Each number is 128 + 24 x the weight over its row's rms, rounded and kept within 0 to 255. Layers, rows and columns count from 0. The size above them is the row's rms in percent of the matrix's.

# layer 4 MLP down (transposed), 2304x768, rms 0.0278, rows 1254-1322, columns 624-671
size [ 99  99 105  94 103  95  92  96  96 106  89 111  88  93  85 105  98  82 103 106 102  86 100  91 106  99 103 104 111 104  83 106  92  99 103  98  96 105  95 100 102 105  97  94 105  88  99  98 109  94 101  99 101 100 106  87 108 104 104  96  94  99 109 100  92  81 101 102  99]
[[161 149 191 135 132 130  92 152 112 131 113  99 140 116 133  98 137 137 103 130 144 133 108 111 138 138 166  90  95 141 168  96 146 124 172  96  88 151 127 152 114 104  98 132 152 117 184 115]
 [166 152 167 122 117 141 133 160 139 150  91 136 125 150 153  77 150 102  95 111 101 113 113 135 100 107 135 121 113 147 112 132 136 120 155 130  87 146 161 108 162 128  94 149 129 136  99 102]
 [175 142 141 103  84 151 104 112 102 131 137 121 118 137 155 117  89 111 155 144 133 113 127 142  94 151 137 172  88 159 157 158 123 135 104 109 146 116 142  97 164 133 185 168 116 167  98 112]
 [132 159 171 138 119  98  92 142 143 105 141 158 136  80 128 123 157 108 153 110  78 120 134 104 128 146 137 125 106  93 137 115 162 135 117 153 116 140 128 123 129 140 156 142  97 164 142 117]
 [111  95 156 134 119  99  95 117 113 130 138 151 124 129 149 121 132 102 116 135 151 145  68  94  85 122  75 107  91 161  91 121 117 156 143 126 124 125 138 147 135 148 120 104 153 191 156 109]
 [148 109 131 117 132 156  89 107 112 162 151 135 154 140 108 124 126 143 135 140 133 135 108  85 145 119 152 162 109 119 137 130 124 163 141 106  82 117 112 107 139 126 175 166 125 137  95  74]
 [127 124 110 168 110 140  94 125 129 108 154 123 125 141 143  77  78 138 111 153 130 107 149 120  97 157 156 131 109 138 132 144 119 143 132 118 159 140  84 136  79 142 156 101 154 150 120 112]
 [129 128 155  74 121 156 148 104 153 121 126  76 117 125 130 158 108 104  71  99 101  88 130 152 103 116 157 109 144 103 151 156  65 143  99 114 123 118 156 106 154  91 129 140  90 110 105 172]
 [149 126 158 141  81 141 145 102 105 107 128 102 144 116 159 141 139 117 135 118 162 134 105 121 105 175 141  82 164  99 107 169 123 102 136 182 100 118 117 166 109  94 127 126 138 139  86 121]
 [141 158 149 111 129 136 149 162 122 167 152 148 175 105 167 148 155 140 110 116 113 112 132  95  90 157  84 146  97 130 142  98 129 142  96 154 148 108 128 119 119 156 135 125  87 115 141 103]
 [ 67 137 120 143 116  69 161  82 129 120 118 153 171 169 132 152 169 156 156  96 101 139 127 182 173 104 143 168 129 102  51 150 115  70  98 112 139 159 155  97 103 103 102 109 102 127 138 111]
 [132 136 127 139 118 122 133 109 167 140  97 115 118 145 127 117 128 103 138 135 111 114 124  99  77  95 158 120 139 183 103 109 149  89 110  81 131 117  99 160 159 125 145 138 136 169 152 114]
 [120 141 151 114 114 128 110 117 178 161 126 164 139  87 137  96 149 110 133 145 151 132 149 121 125 127 142 128  86 119  92  99 128 115 154 118 111 128 103 152 185 125 131 170  62  70 145 134]
 [155 116 133 157 112 111 141 149 127 156 136 136 121 118 115 163 150 144 135  67  85 141  82 134 158 127 130 147  86 125 147 111 128 132 102 142 112 157 123 159 186 102 149 109 149 136 133 121]
 [172 132 136 105 122 172 123 177  69 114 119 151 161  94 127 131 101 100 127 138  98 124 119  99 135  64 135 138  92 123 126 125 120  92 144 108 112 122 114 111 118 139 109 125 112 117 129 117]
 [124 153 139  90  92 138 123 143 154 136 155 138  91 103 127 153 109 126 129 139  94 111 133  89 129 113  98 126 130 156 149 110 102 128 135 124 136 166 188  98 114 125 103 120  92 119 111 118]
 [135 150 146 132 105 140  77 142 113 130 157 121  99 115 138 145  74 141  88 108 134 122 141 115 165 149 100  99 139 134 127 166 104 113 122 141 106 139  70 147 115 143 123  92 139 178 145 147]
 [143 140 123 136 106 132 131  95 146 125 150 144 150 145 191  99 158 150 112  94 168 114 112 126  97 125 146 133 114 157 146 116 135 149 141 125 109 192 130 138 201 124 115 146 104 104 141 126]
 [165 132  98 120  95 136 120 120 156 108 130 121 131 146 124 172 156 139 122  97 174  99 111 140 151 190 113 166  97 127 167 129 102 127 136 107 179 152 110 138 118 120 133 124 113 147 122 112]
 [162 141 122 105 174 146 120  88 108 169 189 114 139 114 165 157 116 110 137 142 119 145 135 143 113 128 157 144 162 108 112 132 124 151 145  79  88 147 117 139 136 111 120 134 132 129 135 136]
 [105  81  96 138 188 143  90 143 124  94 168 116  99 146 136 155 111 169 121 143 141 151 140 130 134 100  97 110 129 120 171 115 116  80 130 170 117 140 106 102 110 123 134 133 101 123 123 131]
 [150  98 164 128 127 106 127 123 129 123 126 149 123 121 149 145 130 122 181 125 148  90 168 135 118 122 108 111 126 153  83 125 137 153 135 150 115 149 121 129 105 147 159 135  87 145 126 111]
 [145 133 161 129 139 144 108 161 136 126 150 153 129 118 137 144 130 108 114 117 153 118 107 109 131 152 110 132 112 120 109 106 114 110 124 113  96 172 116  92 159 132 133 148 119 156 150 127]
 [ 85 127  75 146 109 152 161 112 125 159 134 138 119 116 128 128 130  87 134 133 139  97 121 152 139  83 136 118 145 175 121 110 127 153 116 109 149 175 119 115 146  90 114 130 101 150 129 103]
 [145 147 102  97 165 155 113 121 111 120 142 148 170 171 116 115 135 152 152 107 128 117 163 114 143 142 129 102  78 145 104 153 160 153 154 162 113 153  82 113 164 150 126 167 157 122 101 143]
 [133 123 124 136 111 139 109 157 135 126 152 156 120 161 129 109 126  94 147 154 151 117 147 137 130 157 190 147 127 108 126 112 120 110 143 116 147 118 113 153  78 134  80 143 124 115 154 126]
 [ 69 144 117 132 104 147 118 116 131  87 103 115 175 150 144 106 129 150 158  88 149 153 151  67 130  97 124 110 113 134 131 106 122 104 137 109  96 168  86 114 135 148 159 140 171 117 126 139]
 [116 127 103 158 114 114 140 109 129 166 105 114 102 132 121 145 120 164 162 141  76 130 116 174 107 133 138 101 161 128  85 128 124 140 169 134 122 142 117  89 148 190 116 143 148  92 163 152]
 [131 172 134 129 125  85 137 124 128 109 124 122 143  91 104 132 129 114 139 120 158 147  73 115 155 137 119 105 129 158 121  87 130 156 139 155 111 146 118  91 110 131 117 149 146 145 140 135]
 [ 84 154 154 161 143 129 155 110 111 120  96 144 157 134 154 129 138 114 143 133 125 137 125 115 151 144 163 133 160 102 133 126 127 134 119 128 150 147 143 109 120 126 133 122 110 101 122 117]
 [133 122 128 146 118 129 155 140 157 138 177 103 142  84 138 139 134 137 106 103 124 105 120 153 172 139  89  93 136 124 153 125 124  84 123 136 117 137 142  97 140 124 131 149 151 108 147 118]
 [131 142  99 110 120  98 124 150 143 166  77 138 111  96 146 100 120 150 161 112 121  61 163 136 122 145  99 121 106  96 135 167 134  80 105 121 148 102 120 143 115 126 131 107 141 160 138 107]
 [133 167 138 127 180 105  93 109 131 107 116 111 147 127 117 103 126 137 146 163 153 119 135 134 159 144 105 139 172 141 162 113 173 145 135 115  96  94 155 149 163 144 135 134 101 116  97  89]
 [136 150 122 136 152 144 176 142 142 142 130 159 117 158 139 115 137  96 140 121 103 125 109 152 161 140 108 117 124 114 128 165 148 127 150 142 132 108  90 125 113 157 134 145 144 135 107 135]
 [139 148 172 127 156  97 104 124  59 149  95  88 164 163 129 122 158 145  73 172 155 109 109 128 150 114  92  93 145 136 165 167 149 165 100 144 138  65 134 161  94 179 120 126 113 143  99 123]
 [143  59 164 160 122 158 110 101 131 122 141  97  87  93 117 137 152 108  85 160 147 163 110 117 144 150 116  87 130 160 171 103 101 161 137 117 136 160 132 148 164 116 150 152 134 134 107 105]
 [151 170 144  83 101 118 141 101 155 129 158 118  95 111 121 132 130 143  97  95 111 141  90 138 148 166 159 132 111  95 111 134 117 152 104 152 138 150 120 105 177  81 100 117 123 115 116 122]
 [121 118 160 125 148 125  92 162 162 105 122 105 103 124 116 118 103 141 166 166 153 108 186 112 178 178  97 140  90 148 171  93 146  97  98 128  98 163  93 143 158 156 126 113  93 162 151 111]
 [125 116 128 117 146 108 121 185  99 129 164 126 110 121 116  64 148 110 111 138 143 112  94 144 164 139 131 122 134 139 122 131  92 130 145 157 130 120 158 113 105 144  91 197 139 118 118 109]
 [103 129 147 145 148 115 108 123 161 108 105 158 140 167 152 100  76 158 135 157 113 122 163 130 122 129  84 134 141 150 105 155 124 150 141 134 121 102 140 132  72 151  91 114  80 132 123 107]
 [139 116 128 144 120  87  90 126 129 148 157 110 124 132 110 118 117 109 111 145 120 164 140 117 104 154 101 111 131 115 126 182 178 147 121 163 142 124 144 122 166 148 124 109 179 114 108 113]
 [ 89 140 118 159 142 106 168 145 139 156 148 119 116 144  78 121 123  82 132 139 130 149 129 123 132 106 146  96 120 129  98 135 132 108  81 119 132 148 115 120 142 113 128 115 106  97 164 117]
 [146 121 142 125 107 131  75 138 162 126 133 146 154 159 102 123 155 112 131 188 171 121 152 136 106 126 113 111 208 151 105 108 110 101 155 123 115 105 160 170 119 133 102 111 141 149 139 129]
 [139 149 135 130 172 118 134 171 154 122 140 121 148 100 130 155 124 106 134 116 148 133 121 160 114 163  98 126  90 156 133 132 100 135 150 164 166 108 142 130 146 100 115 118 134 115 105 146]
 [141 104 146 113 146 133 131 130 131  68 126 143 178 148 106 166 143 171 127  91 141 143 167  98 105 114 122 179 120 140 115 155 104 109 123 144 145 110 120 121 119 155 115 126 140 192 149 129]
 [150 104 127 116 122 124 134 107 107 124 158 130  53 142 157 124 145 150 184 146 124 144 128 101 128 173 151 130 168 136 107 101 163  87 157 126 113 106 151 101 165  92 146 101  95 120 121 147]
 [140 136 140 131 148 116 156 133 116 140 129 131 126  94 137 110 104 145 164 121 144 113 130 110 101 143 135 125 114 155 127 130 110 160 122 106 167  88 117 135 109 173 154 106 111 112 149 123]
 [115 109 167 127 186 107 121  96  92 103 125 106 129 122 123 120 139 157 141 125 172 123 157 126 117  85 123 128 177 138 123 119 158 118 133 118 102 142 162 105 141 135 142 161 129 150 148 154]
 [157 170 156 117 161 131 148 143 154 166 144 101 124 153 128 136 154 175 147 101 131 140 135 123 141 106 132 119  86 106 141 133  96 112 130 186  88 133 155 104 116  93 109 178 102 135 120 134]
 [115 124 134 107 140 177 117 112 123 124  87 120 125 131 161 117 145 149 122 112  83 118 166 152 117 147 123 118 142 129 115 114 155 118 162 119 129 108 110 166 162 170 126 137 127 125 120 147]
 [153  99 124 122 182 129 152 151 122 140 113  71 141 152  93 136 142 144 104  92 156 169 150 140  87 137 143 121 113 142 121  94 157 164 141 146 103 108 135 156 169 128 125  74 157  95 167 101]
 [ 81 108  93 148 134 144 130  82 113 159 135 144 164  87 123 147 147 124 146 121 130 157 107 149 156 136 122 136 145  98 112 142 122  94 104 151 151 186  95 157 106 125  95 111 129 150 154 116]
 [115 121 113 124 109 118 153  87 181  94 141 148  98 139 141 184 127 131 167  83 145 157 126 128 136 133 136  99 112  97 121 151 151 105 178  91 135  79 125 137 127 171 100 159 147 163 103 135]
 [140 162  99 118 130 151 122  92 101 150 132 153 132 129 152 177 126 120 109 173 143 117 130 157 137 131 124 116 141 106 141 104 129 171 140 127 166 146  70 164 119 156 134 126 159 115 123 119]
 [ 98 141 150  99 172 129  92 160 170 115 113 159 133  97 114 162 118 142 208 146 143 125 108 123 161 158  88  93 142 142 144 167 134 177 122 139 105 179 150 116 135  98 160 171 158 109 137 151]
 [ 95 153  79 122 105 130 124 121 123 101 120 163  93 128  85 177 121 121 147 140 112  97 129 109 117 145 114 131 144  92 126 143  89 129 130 132 123 121 130 166 122 128 145  93  97 157 140 141]
 [106 135 140 152  90  97 168 150  86 132 138 123 152 133 140 130 130 137 112 129 129 113 151 157 121 137 128 114 161 139  95 112 148 141 102 162 147 168  94 120 122 137 136 147 112 112 112  91]
 [150 151 129 152 114 145  90 154 156 169 185 143 154 168 135 182 132 162  96 115 122 124 114 137 158 169 135 156 123 148 108 126 175 157  93 127 113 109  76  97 111 176 109 164  80 148 147 123]
 [122 148 123 103 144 125 174 155 112  94 142 146 137 124 103  90 153 143 143 152 173 159 168 118 146 105 139 123 134 128 124 113 142 106 141 132 138 114 173 111 159 120 122 147 136 121 132 125]
 [108 130 144 148 150 129 148  92  84 119 156 163 164 111 153 135 180 106 163 108 109 173 144 134 132 135 166 120 168 133 108 139 127 131 137 160  74 145 172 137 141 128 211 134 106 136 140 117]
 [108 111  94 108 162 167 107 121  94 121 125 176 128 149 151 182 176 113 134 117 104 100 154 121  98 138 152 118 117 118 137 139 140 129 115  93 133 147 149 119 106 157 107 109 153 149 125 160]
 [135 140 151 184 106 115 149 115 134 126 129 141 120 100 136 140 147  99 137 139  86 129 134  98 175 106  85 120 128 104 101 104 142 118 130 117 132 115 149  85 117 124 141 131  78 175 150 131]
 [150 133 112 119 146 118 148 167 127 131 117 118 110 132 143 126 105 111 100 131 135 115 129 144 110 127 138 118 124 152 136 126 144 140 132 129 119 129 114 132 152 109 145 147 110 120 136 116]
 [131 143 123 100  98 126 146 139 138 109 135 107 113 100 118 124 123 144 125 151 113 125 122  99 143 119 122 159 148 116 107 136 125 131 156 186 136 134  78 128 135 117 155  88 124 131 135  79]
 [136 124 134 127 145 147 132 125 134 108 121 182 128 126 140 116 159 110 138 124 103  94 110  93 134 146 147 125 107 121 113  93 140 129 157 138 138 145  78 110 154 109 149 144 132 153  95 109]
 [113 142 141 169  94  86 149 106 138 122 133 179  91 137 122 141 139 138 146 123 118 122 132 128 143 132 158 126 124 139 133 137  58  87 135 126 157 118 152 125  71 107 133 126 146  90  86 118]
 [148 137 119 146  94 145  96 117 125 162 153 158 110 139 129 121 136  81 137 127 185 135 173 102 149 151 131 105  88 144 108 131  84 155 139 133 150 150 127 155 114  97 168 121 131 137 135  74]
 [142 142 141 134 165 136 110 126 142 134 128 149 151  93 117 140 103 132 170 128  99 110 150  93 101 141 109 146 172 174  77 106 113 150 106 141  90 157 149 121 117 131 150  77 183 102 140 120]
 [155  94 120 108  67 130 178 147 138 153 101 154 129 134 116 133 135 119 117 105 143 136 120 136 117 143  91 119 180 134 148 145 103 155  94 128  75 155 125 146 164 116 143 129 115 126 114 132]]
# layer 4 MLP up, 2304x768, rms 0.0384, rows 1255-1323, columns 624-671
size [ 98 106  96  98  93  91  96  96 107  90 110  92  96  83 105  98  86 106 105 100  84 100  90 105 100 101 103 112 106  84 107  90  96 102  97  99 107  96 101 101 101  95  94 107  88 100  99 108  96 102  98 101 101 105  90 108 101 105  94  91  94 111 103  91  85 103 101  97 107]
[[132 116 166 139 107  86 145 115 118 142 174 152  97 103 129 141 126 146 141 131 135 114 100 140 139 101 150 115 114 141 112 146 136 114 163 108 118  97 124 121 103 163 115 146 115 146 162 101]
 [149 168 128 109  99 132 171  90 127 116 123 139  81 117 146 128 201  83 108 118 133 170 152 104 145 121 112 148  75 147 102 114 156 128 107 135 136 155 111 108 123 142 114 150 174 152 101 142]
 [136 103 109 133 173 110 125 106  92 119 110 165 151 142 148  98  99 131 122 156 118 150 140 172 113 120  89 149 111 138 135 136 110 130 111 137 144  99 100 111 121 139 138 121 159 141  73 123]
 [119 153 199 162 150 152  99 148 124 123 159 173  79 149 137 112 108 130 123 132 121 155 115  73 113 116 112 174 126  75 143 117 130 121 137 129 116 146 151 134 161  98  90 108 143  96 127 114]
 [146 159  78 126 126  99 166 146 178 126 137 155 108 120 135 139 135  90 152 138 146 134  96 135 177  99 127 121 115 117  73 131 136 126 130 155 172 164 162  93 137 176 136 125 164 104 139 148]
 [148 163 127 107 159 135 133 134 168 130 176 129 127  84 123 111 134  95 135 122 105 119 131 137 132 119 133 117  97 130 131 107 134 161 127 108 116 134 148  89 126  63 119 150 152 111  80 117]
 [122 163  97 161  96 115 120 150 128 127 132 167 168 111 135 147 158 123 101  84  99 157 152 115 161 188 131  77 140  96 132 132 127  79 131 131 140 129 124 134 104  79  96 151 112 136 145 134]
 [108 104 128 172 143 119 153 105 110 121 148 180  98 125 128 136 112 155  96 112 143 139 123 136 140 128 152 120 141 171 144 174 100 117 117 168 140 143 131 118 104 142 120 131 148 151 149 131]
 [133 155 154 115 143 116 117 104 111 122 104 148  98  93 157 119 135 116  89  79 132  91 174  84 133  83 138 105 125  88 106 129 134 145  76 155  70 123 133 101 108 126 143 108 157  83 124 162]
 [147 131 156 149 145 134 148 133 137 131 156 137 159  98  86  98 136 112 131 112 161 166  86 139 122  97 104 120 122 136  87  78  83 134 141  95 123 116 107  95 114 112 123 141 121 102 163 115]
 [135 134 162 173 134  94 100 138 125  88 111 149 108 109 118 150  94 124 126 116 115 151 189 149  81 153 130 110  74 147  99  90  70  97  96 122 150 169  80 118  61 187  99 153 102 152 181 110]
 [150 122 125 152 143 126 137 131 113 115 126 115  93 142 123  94 142 149 135 124 142 110  82  99 139 150 174 142 121 131 140 124 115 176 112 196 154 107 163 107 132 100 110 138 144 133  90 111]
 [156 131 155 101 111 125 118 125 170 102 110 129 103 131 159 128 149 110 122 105 123 149 118 106 157 116  96 132 129 149 147 133 113 182 137 117 136 113 122 123  96 163 115 166 169 136 141 142]
 [125  99 109 156 126 144 168 103 182  99  68 108 135 110 108 114  99 145 104 128 138 185 136 132 113 141 181 151  71 107 156 153 133 112 122 177  94  82 159  95 121 107 164 146 147 184 141 142]
 [148 105 114 136 145 108 149 135 125 123  89 161 121 111  78 109 131 129 145 122 153 103 108 144 162 119 120 140 107 132  99 166 135 140 105 136 151 174 122 162 132 145 148 112 147 111 111  79]
 [126 182 122 103 160 123 109 138 147 104 141 127  88 132 156  82 137 129 137 116 157 120  99 122 126  99 118 127 125 116 105 114 158 144  97 122 137 119 157 125 142 134  94 108 160 105 148 180]
 [101  99 110 115 129 154 121 100 140  76 118 165 103 145  79 114 127  87 117 108 119 140 102 166 164 130 102 118 125 162 159 157 105 128 107 100 155 136 137  93  68 100 113  95 145 167 134 120]
 [ 97 134  75 135  98  93 145 144 140 156 147 136 109 129  73 143 124 114 141  75 150 135 160 115 131 116  98 131 163 152 137 111 152 131 125 164 153 131 114 166 113 126  75 107 128 197 156 124]
 [ 92 102 110 119 135 109 111  91 120 131 132 148 102 112 110 146 130  72 131 142 103 161 135 111 153 146 126 114  91  82 100 123 136 142 123 115  97 138 125 166 105 154 150 170 152 138 131 178]
 [ 97 144 142 116 108 138 128 112 141 100 107 142 152  80 146 143 156 111 131 109  99 109 156 164 163  94 149 130 109 143 140 152 154 111 131 135 153 120 105 121 101  87 145 178 126 122 124 146]
 [123 120 127  76 141 142 141 137 115 126 130 101 120 115  88 138 122 143 152  99  72 130 116 133 161 103 126  96 120 128 142 149 132 120 141 134  84 107 144 107 158 113 151 126 107  95 114 104]
 [113  99 158 159 145 137 108 123 125 141 103 157 118 107 144 154  91 115 110 104 137 126  88 117 107 126  78 115 142 134 104  91 126 102 122 130 120 152 138 102 115  71 116 155 125  86 132 159]
 [157 101 136 135 141 141 107 143 156 156 133 147 123 152 125 186 124 139 149 140 134 187 146 139 109 159 130 104 100 116 142 145 125 177 103 143 126  91 164 148 132 175 119 140 188 158  72 138]
 [136 116 164  95  93 110 129  94 143 166 107 130 104 109 162 146 147 111 123 126  92 154 118  87 153 151 161 110 152 116 137  68 172 170 113 114  82 128 172 154 120 103 100 150 135 107 138 117]
 [142 136 132 134 109 120 122 127 155 133 140 134 179 176 148 133 117  84 133 130 147 114 131 115 181 143 169 135 128 160  74  96 122 127 138 151 159 140 117 101 163 104  93 141 113 106 118 114]
 [135 125  85 109 122 144 130  97 110  92 168 140 176 122 120 127 130 139 121 146  83 137 145 135 152 169  97 175 123 152 131 149 120 159 142 149 138 116 115 113 109 160 114 117 128 130 156 131]
 [ 81 104 122 120 135 139 135 186 141 100 126 136 146 167 105 149 160 137 188 134 131 122 103 139  95 112  98 135 153  94  69 147 142 140 111 137 118 126 104 129 106 194 123 119 131 138 106 127]
 [142 125  83 126 165  73 102 131 164 119 101 141  84  89 136 110 144 159 142 115 114 137 106 166 121  97 162 131 124 134 147 135 141 134 130 130 154 137  91 146 125 132 108 161 111 128 133 140]
 [116 166 127 162 151 106 147 129  74 124 137 130 115 196 162 154 150 155 101 127 164 107 107 125 145 113 129 121 106 117 162 131 172 153 143 158 136 125 113 131 164  91 116 147 115 110 161  95]
 [109 136 141 122  89 116  88 145 109 144  96 130 148 110 137 114  74  74  97 156 108 113 137  80 166 132 167  89 121 143 140  94 166 147 129 119 141 130 142 125 101 105 148 108 160 132 150 144]
 [125 167 126 132 129 137 113 161 176 135 145 177 146 129 161  91 136 136 125 129 114 119 174 143 147 146 116 140 107 125 126 158 116  96 121 107 145 122 157 136 102 158 109 118 132 161 144 165]
 [185 133 137  79  90 107 123 130 151 135 157  89 132 128 129 108 141 127 172 108 103 134 125 146 160 168 119 139 136 100 155 135 114 117  88 119 139 132 113 182 121  93 136  92  99 137 135 106]
 [115 103 133 124 136 112 122 136 123  99 114 151  85 111 121 130 119 144  80 121 128 115  93  79  93 133 143  92 136 113 113  97 128 143 134 129 133 114 127 128  90 128  80 121 122 135 172 109]
 [140 121  81 130 133  91 127 115 127 155 127 153  95 147 140 115 124 104  88 112 130 134 137 145 176 137 147  97 134 144  89 145 126 146 123 152 113 120 108 156 135 127 139 152 145 125 129 112]
 [154  78 129 131 114  81 135 131 144 161 116 116 128 150 105 127 171  94 165  90  88  81 119  98  90 138 148  90  91 127 135 111 121 160 135 155  86 134  96 139 120  99 112 148 155 139 108 157]
 [145  91  98 125 132 126 117 132 115 134 102 110 132 147 144 138 160 132 119 145  91 118  73 135  99 102 129 118 129 110 117 153 106 142 117 138 137 159 110 107 125 119 127 149 130  87 148 105]
 [162 129 105 115 130 134  82 157 148 114 147 140 167 123 121 142 110 131 100 122 109 172 146  91 144 150 107 153 115  97 104 134 122 126  83 136 142 123  96  82 129 151 105 132  88 129 127 127]
 [180 107 118 128 110 116 104 111 131 169 115 100 107  84 157 120 128 153 131 110 124 170 120  86 106 108 114 110  90 131  94 137 131 150  98 156 142 134  68 125 175 161 116  91 154 143 104 129]
 [131 141  88 126 143 118 125 118 162 119 123 114 163 112 109 118 132 133  82 122 115 143 125 167 157 102 110  94 148 133 164 154 111 143 100 106 103  99 121 142 141 145 119 121 143 121 173 105]
 [121 118 146 100  98  96 139 158 108 113  90 127 107 141 111 156 102 105 128  97 147 147 151  96 139 134 150 144 134 135 118 138 162 159 142 115 157 149  96  91 125 152 105  95 164 141  80 138]
 [175 148 114 124 171  69 156 146 123 126 129 171 158 113  81 167 108 172 124  91 117 123 166  97 116  96 146 107 102 125 155 163 112 133 115 155 137 167 124  94 165 137 131 135 147 138 123 102]
 [116 112 137  87 120 124 135 162 150 118 114 135 173 135 141 165 119 102 122 137 136 163 133 110 131 115 135 126 142 153 138 124 129 124 140 146 107 129 164  91 152 138 138 133 152 142 126 156]
 [136 143 166 138 103 103 138 165  97 140 109 173 121 166  97 131 159 105 131 145 137 152 141  95 138 147 152 115  94 120 147  95  83 101 123 131 123 161 115 136  71 117 135 109 115 170 142 108]
 [127 125  71 147 132  85 174 140  99 144 160  95 129 137 146 126 174  87 119  99 153 168 111 104 143 153 119  88 117 136 138 153 152 151 101 125 136 124 155  91 111 136 102 160 158 163 134 131]
 [106 169 124 154 107 131 129  94 183 127 142 118 145  89 118 136 109 135 110 110 125 164 139 115 107 130 132  83 146  84 118 100 154 134 124 118 112 132 137 136 123 123 170 149 113 127 162 130]
 [122 110 137 147 118 119 150 126  97 137  91 135 150 120 128 134 162  86 138 132 122 141 146 105 108  93 160 114 121 150  92 146 113 133 114 167  99 144  98 108 130 138  71 158 144 145  96 133]
 [128 113 106 158 110 102 124 121 143 113 113 126 121  91 136 151 153 118 135 110 100 143 111  92 144 105 134 124 113 144 127 130 118 171 131 122 188 146 115 145 129 133 154 117 144 137 157 142]
 [137 154 148 105 110 135 130 119 160  85 122 135 106 109 116 130 136 155 113 117 111 138 168  92 134 147 129 117 113 148 119 118 169 116  95 152 114 140 167 156  55 105 101 135 135 158 122 134]
 [116 143 149 147 133 125 129 127 135  98 109 109 128  59 102 137 134  85 151 130 144 137 112 121 127 169 143 129 100 135 134 106 124 105 100 126 104 140 125 161 134 148 114 135 141 104 103 110]
 [154 115 128  91 144 107 139  99 127 165 135 154 152 117 196 149 159 171 163 134 123 128 125 103 147 144 105 154 102 132  78 103 122 124 102 145 122 134 158  96  87  97 121 117 106 157 146 134]
 [133 131 128 108 159 118 107 143 144 120 164 162 121 139 121 129 163 118 167 108 118 146  90 116 153 120 137 102 104 125 127 118 103  89 132  99 119 138 151 134 101 133 105 182 135 100 131 143]
 [119 150 135 130 138 184  81 157  87 156 132 128 133 136 122  97 156 119  91 101  95 152 117 105 102 133 118 104 132 136 101 139 143  85 140 117 113 119 126 112 139 107 120 140 118  98 145 118]
 [141 134 169 106 176 152 171 119 115 127 132 163 121 135 111 188 148 106 126  90 136 109 136 139 187 165 103 136 137 123 140 143 126 163 136 132 151 117 133 146 127 142 125 113 180 171 160 107]
 [156 156 131 135 136 115 112 158 159 111 119 159 153 160 119 131 116 152 112 147 127 135 114 112 150 138 131 130  97 122  67 103 141 146 110 143 114 103 119 135 132 151 122  88 148 153  97 150]
 [156 158 125 104  96 137 145  92 132 161 116 144 116 114 102 144 115 128 152 101 123 125 112 130 118 130 108 105 126 126 110 105 122 164 151 165 121 131 132 124 136 159 127 147 122  97 111  84]
 [140 142  93 121 142 134 125 160 159 104 159 143 195 113 152 128 169 125 130 102 148 157 110 114 148 141 165 129 117 117  82 107 136 150 127 114 118 162 140 148 134 111 111 133 125 108 117  93]
 [156 126  87 154 171 125 143 115 138 125 160 146 103 117 173 111 141 148 121  86 142 135 134 106 132 132 132  89 140 136 132 117 142 163  86 124  85 119 130 161  94 189 114 161 129 138 149 151]
 [136 102 121 128 115  81 125 128 136 126  99 153 160 124 103 164 137 131 111 137 106 131 119 107 121 118  95 102 111 146 100 128 125  95 131 111 113  90 184  81 124 104 106 113 136 150 113  94]
 [150 103 133 155 138 155 113 173 123 135 106  92 151 138 123 150  93 134 104  93 118  73 112 115 150 157 122 116 115 133  92 170 145 134 146 146 126 124 100 135 153 147 152 163 110 146 158  79]
 [ 90 152 137  82 171  88 128 149  90 156 139 153 134 142 138 116 113  70 127 132 142 132 102 124 133 165 140 106 112  80  96 120 101 124  73 109 141 147 123 163  81 111 150  97 140 119 124 151]
 [169 178  98 116 124 135 146 154 161 126 120 129 146 129 157 161 115  99 100 116  98 134 160  97 179 143 123 134  93 145 164 127 123 179  94 139 151  78 141 121 118 143 128 132 124 149 114 128]
 [ 98  83 117 131 140 143 133 175 160 164 139 131 107 128 138 114 102 105  98 158 109 154 176 157 122 122 154 158 150 111 153 121 135 142 126 184 128 154 121 141 152 134 145 113 171 183  88 142]
 [150 143 142 169  97  96 135 174 136 131 114 161 141 172 112  90 121 169 102 112 133 104 158 122 110  93 152 129 122 124  87 114 142  74 131 135 177 108 117  73 100  97 120  98 133 134 131  88]
 [118 140 102 126  86 134 120 131 143 145 134 156 116 153  95 108 208 138 151 117 101 101  82 102 124 121 137 160  81 170 137  97 112 110 140 121 174 105 116 112 126  94 137 149 143 135 124 121]
 [135 169 118 150 118 146  92 132 145 140 123 107 142  95 164  89 140 117  76 113 132 144 130 107 104  78 109 110  75 121 121 103 155 137 157 138 123 104 109  92  95 125 128 160 123 143 184  93]
 [156 146 154 142 155 124 115  62 144 107  87 120 153  94 102 156 143 106  78 120 118 127 157 156  85 163 140 159  52 114 141 115 116 171  74 138 148 113 116 132 112 114 118 139 197 132 179 133]
 [111 145 131 153 137 111 127  85 124 122 127 112  86  87 164  81 112 129 146 132 122 133 156 132 123 147 135 116 112 114 114 121 109 115 115  81 127 109 185  93  97 164 144 133 126 124  95 106]
 [147 117 127 151 128  95 143 150 131 150 127 112 132 140  88 152 126 142 122 141 123 101 120 107 132 132 154 137 132 161 126 142 103 106  92 149  89 117 108  69 168  93 143 150 137 142 100 137]
 [177 155 129 190  98 101 119 164 136 151 136 129 117 124 127 169 112 100 130 111 124 113 133 137 106 151 127 117 120 124 129 120 117 109 141 119 154 147 115 106 143 133  77 115 115 103 128 134]]